Each number is 50 + 15 x the weight over the matrix's rms, rounded and kept within 0 to 99. Layers, rows and columns count from 0.

# layer 4 MLP down (transposed), 896x224, rms 0.0788, rows 409-515, columns 160-191
28 58 26 23 52 20 48 74 72 66 51 46 42 48 32 31 25 49 71 35 48 13 60 73 38 52 24 55 39 51 48 34
51 38 47 47 53 50 51 49 51 48 51 51 52 49 48 53 50 49 51 55 48 49 49 58 44 50 47 49 51 48 50 54
47 68 71 52 29 56 96 61 41 43 61 88 77 70 34 69 54 58 57 54 34 30 38 40 38 44 64 75 44 70 37 38
70 41 52 32 44 32 71 13 56 69 63 30 45 51 48 66 46 47 78 34 71 36 29 28 49 35 49 27 48 28 69 37
53 53 49 45 52 59 53 43 53 48 52 57 54 52 40 56 49 42 59 48 50 51 62 49 52 51 42 50 54 50 53 44
47 46 52 51 49 47 53 50 51 49 47 50 47 53 53 55 57 52 51 45 52 47 53 52 46 45 55 53 49 50 51 54
52 57 68 64 51 43 54 14 48 58 58 58 31 42 31 42 51 42 40 67 46 66 53 55 38 59 38 49 50 42 46 71
64 41 90 47 51 54 36 34 48 73 37 55 44 12 42 50 46 50 63 31 58 48 40 62 41 57 33 60 29 31 67 52
55 60 39 36 38 45 56 38 34 40 67 45 74 56 62 34 41 48 32 29 84 55 43 45 53 56 54 38 51 42 65 41
50 45 46 55 50 59 53 43 37 62 40 49 30 22 48 33 53 56 28 33 46 26 66 66 54 63 47 50 50 66 41 46
66 56 72 34 52 48 46 51 50 62 42 47 46 55 39 62 49 60 65 49 53 50 38 46 50 63 30 61 49 65 56 53
51 45 69 38 31 54 60 66 54 09 32 50 62 65 54 35 53 50 32 60 64 56 66 28 41 47 72 70 68 47 58 57
16 57 56 62 54 36 57 70 58 66 35 49 35 69 39 59 62 67 72 41 51 42 49 29 42 38 48 43 19 62 74 37
44 39 26 37 54 58 48 59 64 45 33 58 10 48 17 68 30 61 49 55 72 22 79 67 14 61 47 61 52 65 35 50
87 34 80 48 28 48 62 21 55 84 37 55 56 84 73 99 99 35 57 88 52 49 30 16 89 57 39 42 70 23 41 51
65 54 48 29 77 57 53 25 43 37 41 58 91 22 57 77 46 49 70 47 66 61 58 55 35 46 45 54 49 46 40 35
50 63 42 38 74 66 56 36 44 67 55 43 27 59 27 70 59 57 44 13 50 52 68 81 64 51 51 44 49 67 64 29
48 55 43 29 37 50 66 51 59 38 37 40 18 25 42 69 46 32 45 52 35 38 54 59 70 32 56 39 45 66 38 45
32 71 40 49 62 68 15 30 34 39 37 49 75 30 42 29 66 74 24 35 77 45 68 45 57 40 64 52 62 60 39 75
48 59 11 41 42 31 44 47 84 33 30 65 36 59 18 36 46 73 74 56 71 42 58 61 59 51 66 68 62 57 63 39
68 47 37 39 51 19 24 50 47 70 87 49 42 70 43 48 66 68 53 73 40 29 35 58 65 84 41 35 39 40 41 72
43 24 45 46 72 31 54 73 41 45 16 53 57 88 44 32 30 50 73 61 48 24 85 65 00 52 41 01 46 43 28 47
66 39 78 58 32 60 49 34 55 45 25 53 30 50 48 41 08 53 49 72 53 78 47 65 58 61 64 50 37 47 59 57
33 32 34 54 57 52 46 56 35 68 43 63 35 47 66 49 31 34 68 38 25 53 40 53 69 75 25 45 51 44 69 39
65 50 58 66 41 60 16 53 48 36 67 47 73 27 44 65 73 38 62 44 36 23 63 57 40 55 74 29 38 24 30 36
32 54 56 55 48 32 42 27 69 50 60 60 42 58 39 51 46 56 41 40 74 49 53 44 49 47 30 59 62 43 37 49
74 28 40 68 50 68 40 77 36 36 48 44 71 51 49 61 72 55 71 35 41 47 61 65 29 39 38 46 46 78 38 46
44 60 62 51 21 71 22 48 63 84 59 50 34 40 32 24 59 60 45 34 75 44 62 49 42 50 85 52 34 39 60 62
54 36 36 53 63 58 51 47 61 46 66 32 57 62 70 58 51 44 49 37 50 27 44 56 65 52 53 26 53 51 55 69
24 65 75 11 60 39 16 21 18 67 63 62 52 51 42 35 49 59 46 65 52 66 44 65 64 30 50 67 51 32 71 36
64 45 60 39 47 60 53 51 43 63 43 37 50 57 12 55 65 37 65 18 46 46 41 47 60 44 45 24 48 57 49 52
48 46 50 49 45 49 47 49 49 51 56 50 52 48 47 51 49 49 48 49 49 52 51 50 47 53 52 57 54 55 58 52
52 71 56 34 59 61 89 44 58 31 57 53 51 32 46 27 26 56 52 48 38 48 38 44 39 69 51 38 41 67 38 80
04 55 49 43 57 39 33 78 58 73 43 67 25 65 59 34 49 46 41 90 40 51 60 74 53 48 31 59 46 12 22 69
35 39 42 34 51 50 63 79 38 56 30 13 66 65 13 60 52 59 61 41 79 63 56 38 58 56 32 53 42 73 68 43
30 43 33 68 58 79 66 39 71 49 90 65 36 42 47 37 48 35 52 76 53 62 27 51 50 59 48 93 37 46 47 50
41 96 39 65 23 59 70 12 29 20 23 34 25 53 25 73 41 59 45 48 78 61 65 68 73 59 65 36 34 50 25 40
36 33 50 65 71 66 61 56 22 00 48 30 50 18 57 37 40 25 19 37 30 63 43 63 29 75 47 28 79 83 42 85
31 75 36 37 75 61 57 55 48 37 67 56 36 56 49 39 45 59 44 58 75 50 54 56 41 45 80 62 21 42 52 59
68 43 40 57 58 76 59 60 35 59 50 52 69 54 35 84 62 49 75 43 50 63 55 75 52 40 30 46 86 68 56 35
53 49 58 43 72 65 73 49 61 38 32 46 76 55 41 33 29 62 49 57 30 76 34 53 53 70 80 37 77 76 46 55
50 92 59 71 48 19 24 30 18 86 31 37 39 60 21 68 27 42 82 42 39 31 72 46 96 39 08 42 29 59 56 11
47 46 24 56 79 99 67 52 24 39 65 40 38 32 38 25 81 51 29 40 76 23 72 69 41 26 54 24 49 33 14 13
44 64 48 54 45 38 39 57 41 41 62 20 27 32 40 44 84 66 34 53 60 86 48 80 55 67 40 63 37 14 67 32
55 92 63 26 31 52 65 33 47 58 51 24 44 77 52 70 55 60 42 44 54 81 67 40 23 80 46 45 56 11 42 21
65 47 24 75 66 75 88 64 57 45 62 24 43 50 68 44 31 42 57 47 55 49 43 55 68 43 42 50 67 28 53 58
27 38 51 52 39 34 45 44 66 59 51 50 56 58 25 43 61 60 47 32 57 70 45 59 58 65 60 60 70 64 44 10
51 45 69 63 50 52 20 40 58 56 39 47 17 68 39 43 48 54 69 32 45 84 41 56 82 63 41 40 50 58 44 51
41 64 57 50 68 65 53 58 44 43 53 50 42 45 58 54 67 68 13 38 70 39 29 55 58 59 71 56 41 35 65 67
46 49 15 42 52 56 25 75 68 55 65 35 29 50 33 47 65 47 31 66 74 57 71 58 58 27 62 55 50 48 29 68
63 31 62 42 87 74 35 42 41 70 67 51 65 39 62 21 34 59 07 57 41 43 16 37 46 45 43 24 56 11 70 43
51 65 44 74 43 68 67 40 63 31 39 67 41 59 46 49 49 32 67 71 38 35 47 83 57 51 42 47 51 38 45 68
28 36 57 21 82 41 23 72 47 45 21 40 58 11 70 29 30 44 75 05 48 82 80 24 39 43 70 27 38 30 44 64
40 58 51 38 41 57 51 34 76 52 76 31 62 40 64 58 75 61 33 38 74 45 54 28 21 59 47 45 49 64 47 39
46 70 58 64 39 35 55 28 51 87 56 41 62 62 34 50 70 54 54 59 38 46 45 55 44 56 35 88 38 57 44 47
47 57 53 62 61 44 49 54 56 56 56 43 54 58 41 51 47 52 49 56 48 54 55 48 38 53 50 40 44 47 53 66
58 63 47 35 51 69 55 43 63 34 53 38 37 50 42 52 21 44 42 58 60 41 60 43 43 60 53 50 50 57 57 33
51 57 50 49 53 49 50 51 48 41 48 50 53 50 51 50 50 48 50 49 49 47 48 47 52 52 48 52 50 49 47 47
58 68 42 45 63 64 68 38 33 64 50 56 65 56 48 54 69 33 45 38 55 37 35 79 63 36 62 48 40 54 67 56
48 52 58 52 43 47 47 52 50 55 44 48 50 53 48 47 52 50 41 44 49 50 57 41 46 42 51 49 51 50 45 55
56 25 57 73 55 06 53 58 60 52 37 58 45 50 57 56 60 50 75 16 41 37 52 52 60 69 74 64 43 53 66 42
58 92 30 43 29 52 50 50 62 32 29 47 74 45 08 43 39 52 04 21 76 37 56 38 41 40 45 53 32 65 51 27
71 54 33 60 72 35 17 78 48 33 52 43 68 76 59 11 28 39 34 70 53 06 07 50 68 55 47 33 69 10 33 38
52 80 45 69 72 43 53 42 53 99 48 58 59 46 31 68 69 52 75 62 56 66 10 99 98 71 35 51 24 47 52 50
32 48 50 55 26 62 42 62 72 46 58 34 35 59 31 64 44 37 49 38 60 45 54 40 34 70 48 52 51 41 65 71
47 45 48 42 56 46 37 37 82 58 61 35 37 35 59 58 38 71 50 44 41 24 46 67 60 81 48 57 63 42 42 44
50 59 38 41 53 63 52 52 62 46 61 31 36 56 56 48 35 56 46 54 39 44 75 33 50 45 38 58 59 55 58 41
32 61 54 71 55 19 49 61 55 73 41 59 41 64 46 61 36 60 43 21 41 64 61 58 49 69 48 73 52 53 42 47
21 32 73 67 44 27 44 49 72 27 64 60 59 77 43 62 70 52 25 21 55 61 83 68 26 51 50 73 48 69 35 35
44 66 39 48 77 62 48 25 50 22 34 71 58 34 33 27 56 42 64 51 54 64 69 76 21 48 38 83 41 27 55 70
59 42 41 23 78 58 50 42 38 46 31 54 32 45 42 56 51 52 29 51 53 38 76 78 12 56 47 57 43 48 54 45
75 64 45 49 34 55 67 56 72 62 41 54 25 75 64 62 55 62 67 49 35 48 61 32 32 53 54 35 67 71 26 70
51 71 74 41 45 27 66 30 54 58 41 37 62 67 38 51 46 84 31 55 43 81 72 91 46 52 55 59 64 37 79 66
53 65 51 54 47 37 35 32 69 53 49 60 46 44 23 17 84 52 85 47 51 52 66 45 28 43 53 44 38 33 55 20
42 60 47 54 63 46 57 54 42 61 42 48 31 56 54 86 67 65 42 59 47 59 42 53 36 41 35 55 47 69 50 62
39 53 59 16 62 58 51 54 39 43 64 07 49 43 43 59 47 81 39 69 48 77 52 51 54 56 42 44 71 49 34 57
50 49 51 52 49 49 50 53 54 50 45 50 47 47 41 53 48 51 46 52 50 49 57 57 49 51 50 48 45 49 50 48
45 46 51 54 52 46 67 63 61 34 66 32 46 66 44 29 65 38 49 35 62 57 63 30 42 38 39 69 45 31 69 54
38 42 78 67 43 57 60 73 44 51 31 61 63 69 13 40 36 43 38 73 38 42 67 54 39 42 36 44 53 71 51 59
56 47 39 54 84 67 53 64 41 61 70 50 46 32 51 57 53 56 50 63 22 46 64 22 54 61 50 59 35 36 79 38
11 36 15 45 49 63 71 66 76 52 38 00 26 55 99 30 51 65 30 44 76 77 84 52 45 34 60 46 63 32 52 49
39 62 70 42 40 35 30 40 42 65 66 57 61 32 58 50 98 62 55 28 43 35 55 33 26 48 36 53 44 66 40 49
17 28 54 45 47 35 48 48 57 75 46 50 36 57 67 36 68 56 45 51 43 49 61 31 55 43 43 44 61 58 60 59
60 50 45 71 53 68 63 42 64 39 36 40 63 58 36 47 35 51 28 49 33 55 54 63 58 24 34 47 32 55 52 72
51 62 48 52 57 52 51 45 57 49 44 50 44 49 78 47 60 51 50 67 47 63 48 45 61 55 54 68 53 46 57 50
55 44 54 54 37 40 82 57 67 50 46 42 44 55 55 50 28 47 56 52 72 51 66 93 51 57 52 66 73 38 54 57
83 51 40 84 53 31 27 63 47 73 40 40 73 57 46 82 53 52 46 22 29 49 75 57 48 51 34 45 44 41 61 53
59 59 29 06 50 41 30 43 87 44 49 35 25 36 53 10 40 43 24 67 54 57 83 73 24 68 32 14 47 24 22 46
53 48 56 41 71 18 27 77 34 90 27 59 46 25 46 39 76 47 51 50 60 55 64 80 56 50 50 45 49 74 58 43
61 20 23 68 44 73 51 42 52 62 71 30 52 55 46 93 08 21 44 66 22 54 65 50 79 08 37 23 69 45 67 34
65 30 01 71 80 45 76 99 49 61 59 41 69 44 56 42 57 29 66 46 41 36 39 73 47 43 46 52 24 47 43 45
38 53 47 50 62 59 61 62 75 49 71 51 89 38 28 33 62 47 51 36 58 43 42 60 58 51 39 69 54 33 54 56
59 58 49 43 43 38 50 48 46 38 28 30 36 72 47 67 68 58 63 45 69 50 43 19 74 54 65 87 79 58 50 46
19 29 53 32 74 20 38 19 38 72 39 31 50 69 65 47 43 62 39 66 62 52 58 45 24 37 48 67 47 66 86 65
39 74 41 46 54 55 46 46 54 56 37 18 42 38 29 57 49 38 25 60 54 58 31 36 49 68 38 52 39 65 55 60
66 59 62 50 58 47 65 48 57 37 31 35 54 83 56 53 45 36 42 50 58 56 43 34 43 56 58 41 45 65 41 52
50 54 45 49 54 51 50 48 52 52 48 46 50 51 49 47 48 50 47 53 52 53 47 55 50 50 52 46 43 49 40 52
33 39 29 45 46 69 52 83 53 22 48 52 28 38 65 39 17 84 36 41 58 73 39 60 39 54 51 36 55 48 51 75
60 55 51 54 35 36 77 55 51 54 42 41 78 45 56 69 48 55 67 39 48 50 79 56 44 63 38 68 38 36 71 50
40 19 44 73 75 57 41 37 47 64 69 18 58 51 21 64 36 41 65 53 56 60 44 59 20 39 80 72 61 65 61 63
84 47 35 65 16 46 63 45 65 61 75 36 70 38 49 49 59 59 46 33 59 30 34 30 47 29 26 35 58 47 49 50
43 61 47 66 22 42 16 24 44 96 44 54 51 48 45 45 26 70 28 42 49 88 69 64 50 56 32 31 43 23 58 66
54 68 36 51 46 34 41 07 59 69 60 47 37 46 54 50 34 60 51 57 58 52 77 42 20 47 54 53 71 54 47 41
49 74 32 64 61 72 38 51 28 45 38 24 35 28 46 47 32 43 54 71 70 64 33 47 42 56 70 65 41 84 54 64
39 50 53 59 54 50 45 45 55 45 49 29 41 41 43 37 54 44 41 55 66 56 52 29 40 55 38 48 58 50 33 39
48 50 49 50 51 50 51 52 52 52 51 49 52 52 48 49 50 51 49 53 50 49 52 53 48 52 55 53 48 55 50 56
77 72 59 71 38 23 93 63 44 36 44 44 74 67 39 70 07 39 49 31 50 51 48 62 38 41 46 41 87 28 30 57
# layer 4 MLP up, 896x224, rms 0.082, rows 410-516, columns 160-191
40 45 54 55 44 47 50 49 49 30 59 41 46 49 48 43 52 52 42 47 56 47 48 52 58 49 42 50 64 46 47 55
55 21 54 39 24 93 81 38 53 36 58 56 48 42 48 51 59 53 23 49 51 61 28 28 49 43 50 54 76 85 55 29
16 73 33 29 26 32 40 49 61 71 73 20 61 26 62 38 33 66 86 41 53 46 84 56 58 56 60 50 63 48 57 66
52 57 46 52 50 56 41 40 41 50 47 49 56 54 52 51 47 40 57 52 55 44 50 48 49 39 29 46 56 54 54 49
45 47 53 48 51 58 44 47 43 51 50 48 46 47 41 45 55 45 45 52 51 56 47 46 45 43 40 46 59 46 51 53
51 30 86 50 32 49 47 56 43 26 58 67 51 37 45 35 45 44 49 25 51 59 43 70 76 71 60 64 61 45 44 24
62 54 34 63 47 60 47 55 38 69 51 21 74 51 53 30 47 39 38 17 50 48 51 69 56 42 52 54 63 35 61 28
49 42 43 31 47 51 58 55 58 59 34 32 59 49 75 63 52 39 88 50 52 58 45 63 36 64 53 55 51 38 32 51
58 56 64 48 35 54 29 43 41 35 56 52 12 29 16 54 63 62 51 52 70 56 77 46 95 45 48 51 49 37 28 29
15 72 42 72 29 73 39 36 53 34 70 46 43 33 64 61 65 57 65 28 50 56 58 31 56 33 51 54 54 32 43 56
49 36 61 60 46 85 35 47 56 38 71 79 23 51 33 39 77 45 56 20 65 56 58 34 56 63 41 64 64 36 71 23
53 56 47 32 34 55 29 32 46 24 41 51 71 49 11 30 22 54 49 61 52 46 35 57 39 52 40 19 48 43 52 26
42 58 45 45 29 64 32 39 71 41 48 30 09 51 66 66 57 65 64 42 58 55 62 46 47 39 56 20 30 39 40 27
21 62 59 34 47 61 18 47 05 35 99 58 51 41 52 08 57 37 74 03 51 57 48 56 50 28 42 40 61 68 43 56
43 60 39 86 49 68 14 41 23 58 86 43 66 58 51 40 60 57 44 59 42 31 55 38 58 30 76 27 46 67 45 49
44 66 34 43 64 54 31 10 59 33 45 69 41 63 50 60 58 56 53 70 60 38 33 56 50 62 31 88 41 35 34 51
67 37 30 59 40 71 40 37 40 13 57 50 13 17 24 61 43 46 54 60 56 64 56 63 49 61 49 10 65 45 43 29
41 70 35 48 37 52 38 47 71 82 46 51 49 73 44 26 44 38 49 41 52 52 54 19 44 58 43 61 70 48 46 45
34 29 20 46 69 28 55 46 71 98 40 58 43 82 74 51 41 64 64 56 45 37 61 27 52 29 43 48 58 36 42 62
65 62 51 85 57 41 18 60 47 39 55 45 45 46 72 51 46 52 18 44 46 67 50 12 46 30 54 70 81 56 38 71
29 39 38 56 54 53 56 57 41 57 73 74 48 56 38 35 72 59 65 22 61 12 32 72 38 32 63 21 64 76 69 35
50 60 44 41 42 46 45 12 46 54 63 22 28 34 60 47 50 70 20 67 61 57 85 32 84 43 25 48 48 75 51 59
76 64 46 59 50 38 51 62 37 33 40 57 35 17 60 54 71 54 79 34 58 44 53 51 61 30 63 43 35 82 37 46
27 71 43 60 31 34 63 51 53 35 46 47 50 22 45 52 35 60 22 14 62 47 64 49 33 49 61 34 40 47 38 56
61 50 55 65 43 51 58 50 52 73 68 41 33 33 53 61 58 58 67 63 51 14 60 54 51 51 44 61 44 80 25 32
28 52 30 45 39 43 21 22 56 35 59 42 25 45 50 53 65 47 33 32 70 65 58 21 59 38 57 37 85 64 32 58
16 60 47 71 47 45 45 59 65 34 50 48 48 46 89 32 32 50 68 48 47 45 66 43 52 31 41 24 69 40 28 54
30 57 58 27 38 51 44 48 18 51 35 67 57 59 21 66 39 38 57 66 52 61 29 24 71 33 25 68 50 40 48 43
66 61 53 44 38 75 45 42 62 22 82 44 62 37 53 53 45 37 62 44 38 56 60 27 41 50 57 72 49 77 53 35
58 38 34 72 53 48 46 10 47 46 37 37 52 68 56 53 88 58 30 62 61 64 32 56 69 54 64 51 45 26 38 56
54 54 51 50 48 54 44 48 47 47 51 42 46 40 50 37 56 54 50 54 63 51 49 44 43 43 44 46 59 56 48 48
39 81 51 47 32 48 60 55 37 61 45 36 50 24 62 63 59 66 43 41 61 60 39 36 71 33 75 72 46 67 69 50
62 48 42 41 60 36 48 58 47 59 29 24 69 64 54 51 69 43 47 61 43 45 70 34 65 46 19 71 62 43 46 55
64 41 56 26 26 34 53 38 35 32 64 17 64 50 27 65 53 70 75 54 96 45 53 59 58 49 52 38 77 53 47 35
27 50 32 63 46 67 64 40 50 46 78 53 31 63 46 36 28 44 50 64 51 64 31 43 49 57 58 59 68 49 39 34
39 51 55 62 43 62 46 45 51 80 68 70 56 52 50 36 54 50 77 24 61 15 55 58 68 50 47 39 62 39 44 40
51 57 65 37 45 45 59 63 63 64 39 40 49 74 64 51 30 47 84 23 64 56 53 60 22 51 41 61 73 78 63 54
41 19 36 53 56 58 53 39 45 17 59 59 37 42 52 44 54 36 34 56 53 69 61 22 57 36 70 58 37 20 52 72
19 09 43 36 55 68 50 28 70 37 61 48 45 75 65 29 39 41 46 34 59 47 66 15 46 53 38 39 48 54 38 79
27 68 60 48 44 43 26 44 66 66 57 18 53 43 58 53 57 54 61 65 49 55 55 59 46 58 59 43 44 69 56 47
44 74 47 77 35 55 40 38 42 74 41 51 66 35 53 56 38 58 53 33 73 49 48 69 63 38 66 46 36 52 51 45
52 41 42 51 44 52 39 50 50 48 68 59 52 43 45 53 29 48 54 34 61 36 30 42 66 54 59 21 64 48 22 49
91 26 55 34 55 40 24 15 31 50 67 52 59 42 46 46 88 59 42 23 47 51 09 79 95 51 50 24 37 72 50 13
11 99 33 67 44 59 44 56 41 52 40 75 64 50 29 55 50 46 73 63 58 31 29 41 61 48 45 58 47 24 46 24
58 58 30 53 40 38 54 04 38 60 73 66 40 39 03 62 36 68 45 57 84 47 49 51 61 57 04 48 42 34 35 49
34 44 48 48 43 44 46 47 41 48 58 27 36 59 70 57 48 57 45 25 61 38 76 51 34 49 55 68 67 42 43 43
69 55 67 74 30 54 58 42 64 57 44 40 67 73 62 46 50 48 42 58 61 54 46 59 78 36 45 62 67 37 49 40
29 50 24 57 43 65 52 48 62 35 41 34 26 48 56 35 26 49 42 44 77 68 82 19 42 41 26 44 74 34 40 63
58 55 76 37 46 82 54 60 47 09 36 46 23 76 58 75 37 15 29 61 49 54 24 68 39 57 52 80 82 24 43 03
29 33 66 40 55 62 20 42 60 51 40 62 22 58 45 70 28 48 44 59 31 53 52 36 73 49 41 67 67 43 28 34
40 41 15 43 47 53 51 27 23 58 55 60 56 17 52 30 66 29 41 56 46 38 31 34 64 43 30 27 60 85 47 62
57 55 49 58 41 63 45 55 58 66 68 36 51 38 79 35 37 32 88 26 58 15 56 45 80 39 53 55 76 44 46 65
23 74 18 58 42 62 16 67 69 62 51 40 55 63 11 64 54 47 45 46 64 46 55 50 52 26 31 40 53 79 66 23
42 42 58 33 41 40 51 49 42 53 51 45 43 49 37 43 59 60 56 39 57 37 76 41 49 42 34 47 49 60 39 61
46 52 51 50 41 55 47 34 49 40 51 39 48 54 60 33 50 32 51 53 57 45 54 41 62 45 41 53 56 43 57 50
52 46 28 29 43 42 57 55 43 68 61 36 56 45 51 38 60 45 49 73 48 52 54 60 60 32 50 46 61 46 69 38
48 49 56 50 48 53 45 42 43 56 50 54 50 49 49 49 51 46 47 46 59 48 42 51 48 48 47 48 52 52 42 57
22 24 24 75 45 71 18 32 35 39 57 58 42 43 41 35 57 43 49 58 45 41 42 31 38 68 28 77 47 24 57 38
41 50 52 42 39 56 42 52 49 42 53 51 52 51 46 38 62 45 45 42 52 51 46 44 57 35 44 50 51 50 53 53
66 29 61 34 54 59 57 64 36 28 60 58 48 50 57 06 59 38 74 47 57 95 51 80 32 61 54 43 70 58 50 56
25 70 99 86 53 77 25 53 57 64 45 50 31 51 55 56 43 53 62 46 39 43 53 20 44 53 58 39 58 51 52 53
80 82 41 46 56 35 42 02 79 49 86 58 39 63 71 29 35 63 58 43 49 40 23 57 62 19 52 36 65 65 63 39
60 71 66 69 39 73 54 36 51 08 39 58 18 46 52 51 78 43 30 40 70 26 17 69 75 44 66 46 28 53 15 25
44 28 55 36 30 37 41 18 37 41 58 49 34 65 65 30 13 53 44 51 52 32 43 44 54 66 15 51 37 38 41 40
45 40 41 61 25 57 22 51 49 38 45 60 73 29 38 52 45 44 50 47 82 45 33 50 41 20 41 53 55 48 46 49
50 44 34 32 44 40 59 37 47 65 39 57 63 44 53 18 76 40 35 63 43 44 47 62 62 31 55 49 63 50 71 41
82 26 47 61 56 51 56 48 22 22 54 48 71 40 53 47 50 50 50 57 57 60 46 31 47 49 70 51 45 48 57 62
33 59 55 09 59 43 51 52 34 29 60 32 30 65 53 32 43 45 36 65 47 34 49 65 36 57 50 49 70 36 61 33
58 68 52 52 59 82 54 25 30 44 48 70 58 33 26 42 52 32 42 67 58 54 14 40 63 38 51 34 44 60 63 46
56 42 66 68 41 55 51 62 46 68 53 44 54 60 61 59 48 37 43 35 50 43 37 31 34 52 49 33 80 79 22 34
55 77 50 45 37 56 42 48 51 33 30 66 36 36 30 39 61 53 65 31 44 31 55 65 44 51 43 34 38 69 23 13
31 80 61 11 38 55 41 39 35 48 82 68 66 42 74 29 76 64 77 47 63 66 84 62 66 44 59 83 45 54 46 56
30 48 00 41 58 56 45 30 66 30 53 36 39 63 58 46 31 47 56 55 72 40 20 60 61 57 30 50 61 17 39 64
40 41 39 66 51 83 62 18 29 37 63 40 53 53 37 41 90 46 68 58 68 25 42 56 41 54 44 45 74 71 31 47
62 65 49 30 42 89 64 53 20 53 73 25 46 39 49 69 44 62 45 49 68 48 28 54 54 41 21 28 46 41 34 70
46 58 48 53 45 64 52 40 37 49 47 53 49 48 47 51 49 49 46 52 53 50 53 47 46 41 42 49 58 47 45 53
74 44 36 34 50 31 45 24 40 59 51 49 53 19 61 43 47 56 50 63 62 38 49 67 50 55 70 32 44 29 42 41
55 24 61 49 47 52 41 51 41 42 56 72 40 38 36 28 49 49 62 56 50 61 33 50 33 54 49 25 69 67 35 65
88 41 32 33 40 63 35 31 32 35 35 63 44 14 26 46 64 29 63 70 55 53 48 76 47 60 65 37 52 49 53 15
60 61 65 62 55 59 48 46 00 58 63 26 71 19 69 47 62 60 55 30 44 57 63 27 58 11 43 68 53 54 56 52
55 29 41 69 63 76 25 58 43 61 68 49 32 51 63 51 57 63 35 47 64 58 50 57 77 26 53 64 28 35 70 46
09 77 50 52 44 51 43 63 49 85 48 36 76 42 44 57 41 66 58 54 44 33 66 37 41 42 50 23 70 54 64 24
39 68 44 59 44 55 51 56 45 73 22 36 67 42 55 48 54 54 38 54 64 71 56 50 60 52 61 30 56 64 62 40
28 54 43 69 54 84 50 36 56 49 73 49 40 44 34 41 68 59 38 55 74 70 42 55 54 56 34 59 50 48 22 47
67 33 55 79 51 35 56 40 32 69 63 23 56 45 39 31 64 57 21 30 55 52 49 48 80 47 62 67 74 46 57 35
26 45 44 38 46 40 26 11 55 08 75 63 62 59 71 00 61 57 60 19 71 65 38 24 57 46 36 23 41 57 46 69
57 77 57 07 48 79 30 44 34 49 74 70 40 41 56 53 47 59 61 50 59 35 41 65 78 26 42 61 55 93 64 09
36 52 45 67 45 99 58 37 64 24 49 66 33 52 62 54 39 22 61 77 68 61 45 45 52 50 49 53 70 32 55 31
51 60 49 52 45 74 64 50 51 23 42 34 45 65 70 53 26 47 18 38 56 93 44 03 87 39 57 67 40 50 29 56
59 28 62 43 48 62 43 51 47 16 63 66 53 34 65 24 43 57 56 40 60 86 49 71 62 19 43 39 42 61 66 12
73 19 62 54 51 48 57 21 50 30 72 69 31 53 64 40 56 58 47 63 52 45 25 48 97 43 45 50 47 35 35 53
67 32 34 53 51 36 55 48 59 45 71 41 54 52 71 49 30 62 49 40 89 54 59 71 78 52 51 57 60 23 53 01
19 40 54 42 63 32 25 27 51 66 41 59 41 71 29 60 50 56 42 75 40 50 89 50 36 62 55 41 83 43 60 40
51 47 46 70 47 68 36 37 12 51 59 54 55 59 30 52 59 38 64 66 65 27 54 47 42 45 37 53 71 34 64 62
53 74 31 49 52 64 43 30 14 52 37 41 52 59 04 46 78 55 54 35 60 37 83 49 54 45 46 60 61 61 42 61
47 49 47 60 46 60 39 47 50 58 58 41 51 57 46 37 54 45 53 55 58 37 60 55 48 46 40 55 49 44 60 42
51 67 61 29 60 63 22 40 41 36 52 70 37 59 45 45 59 55 66 63 55 42 33 37 95 42 47 41 28 55 61 59
79 73 44 47 46 50 62 35 56 30 56 35 51 56 34 46 47 61 59 47 59 77 68 37 57 39 53 52 40 31 66 63
37 48 71 51 51 61 40 42 41 37 64 61 30 49 63 47 83 58 49 20 43 64 59 33 61 54 18 52 40 42 43 75
47 61 83 84 37 55 47 58 50 55 60 63 40 51 19 44 59 38 37 45 59 67 44 77 23 41 47 69 52 48 50 38
82 36 57 56 29 62 41 45 46 41 37 43 44 41 60 54 56 46 40 43 65 69 51 38 58 26 53 19 44 49 30 55
17 45 48 46 33 42 42 44 37 36 80 47 48 40 39 62 42 39 44 18 49 45 66 62 35 44 50 51 36 39 59 33
45 63 65 71 22 52 52 39 57 54 39 60 48 57 54 39 32 58 29 41 53 52 32 68 50 33 44 55 70 29 15 32
31 35 42 54 35 68 36 48 41 45 69 65 62 32 39 49 28 40 37 50 51 43 52 55 48 27 40 48 47 44 62 43
53 52 57 50 50 44 45 49 54 45 48 46 51 54 50 48 54 44 46 51 50 45 54 50 58 54 44 49 59 58 47 49
71 36 40 70 04 44 40 36 26 44 38 29 48 90 54 25 56 36 44 51 54 56 51 90 36 27 71 36 81 29 53 10
37 73 70 60 26 57 52 55 53 53 58 77 48 73 30 39 48 49 58 37 59 38 24 62 51 71 38 79 61 44 57 22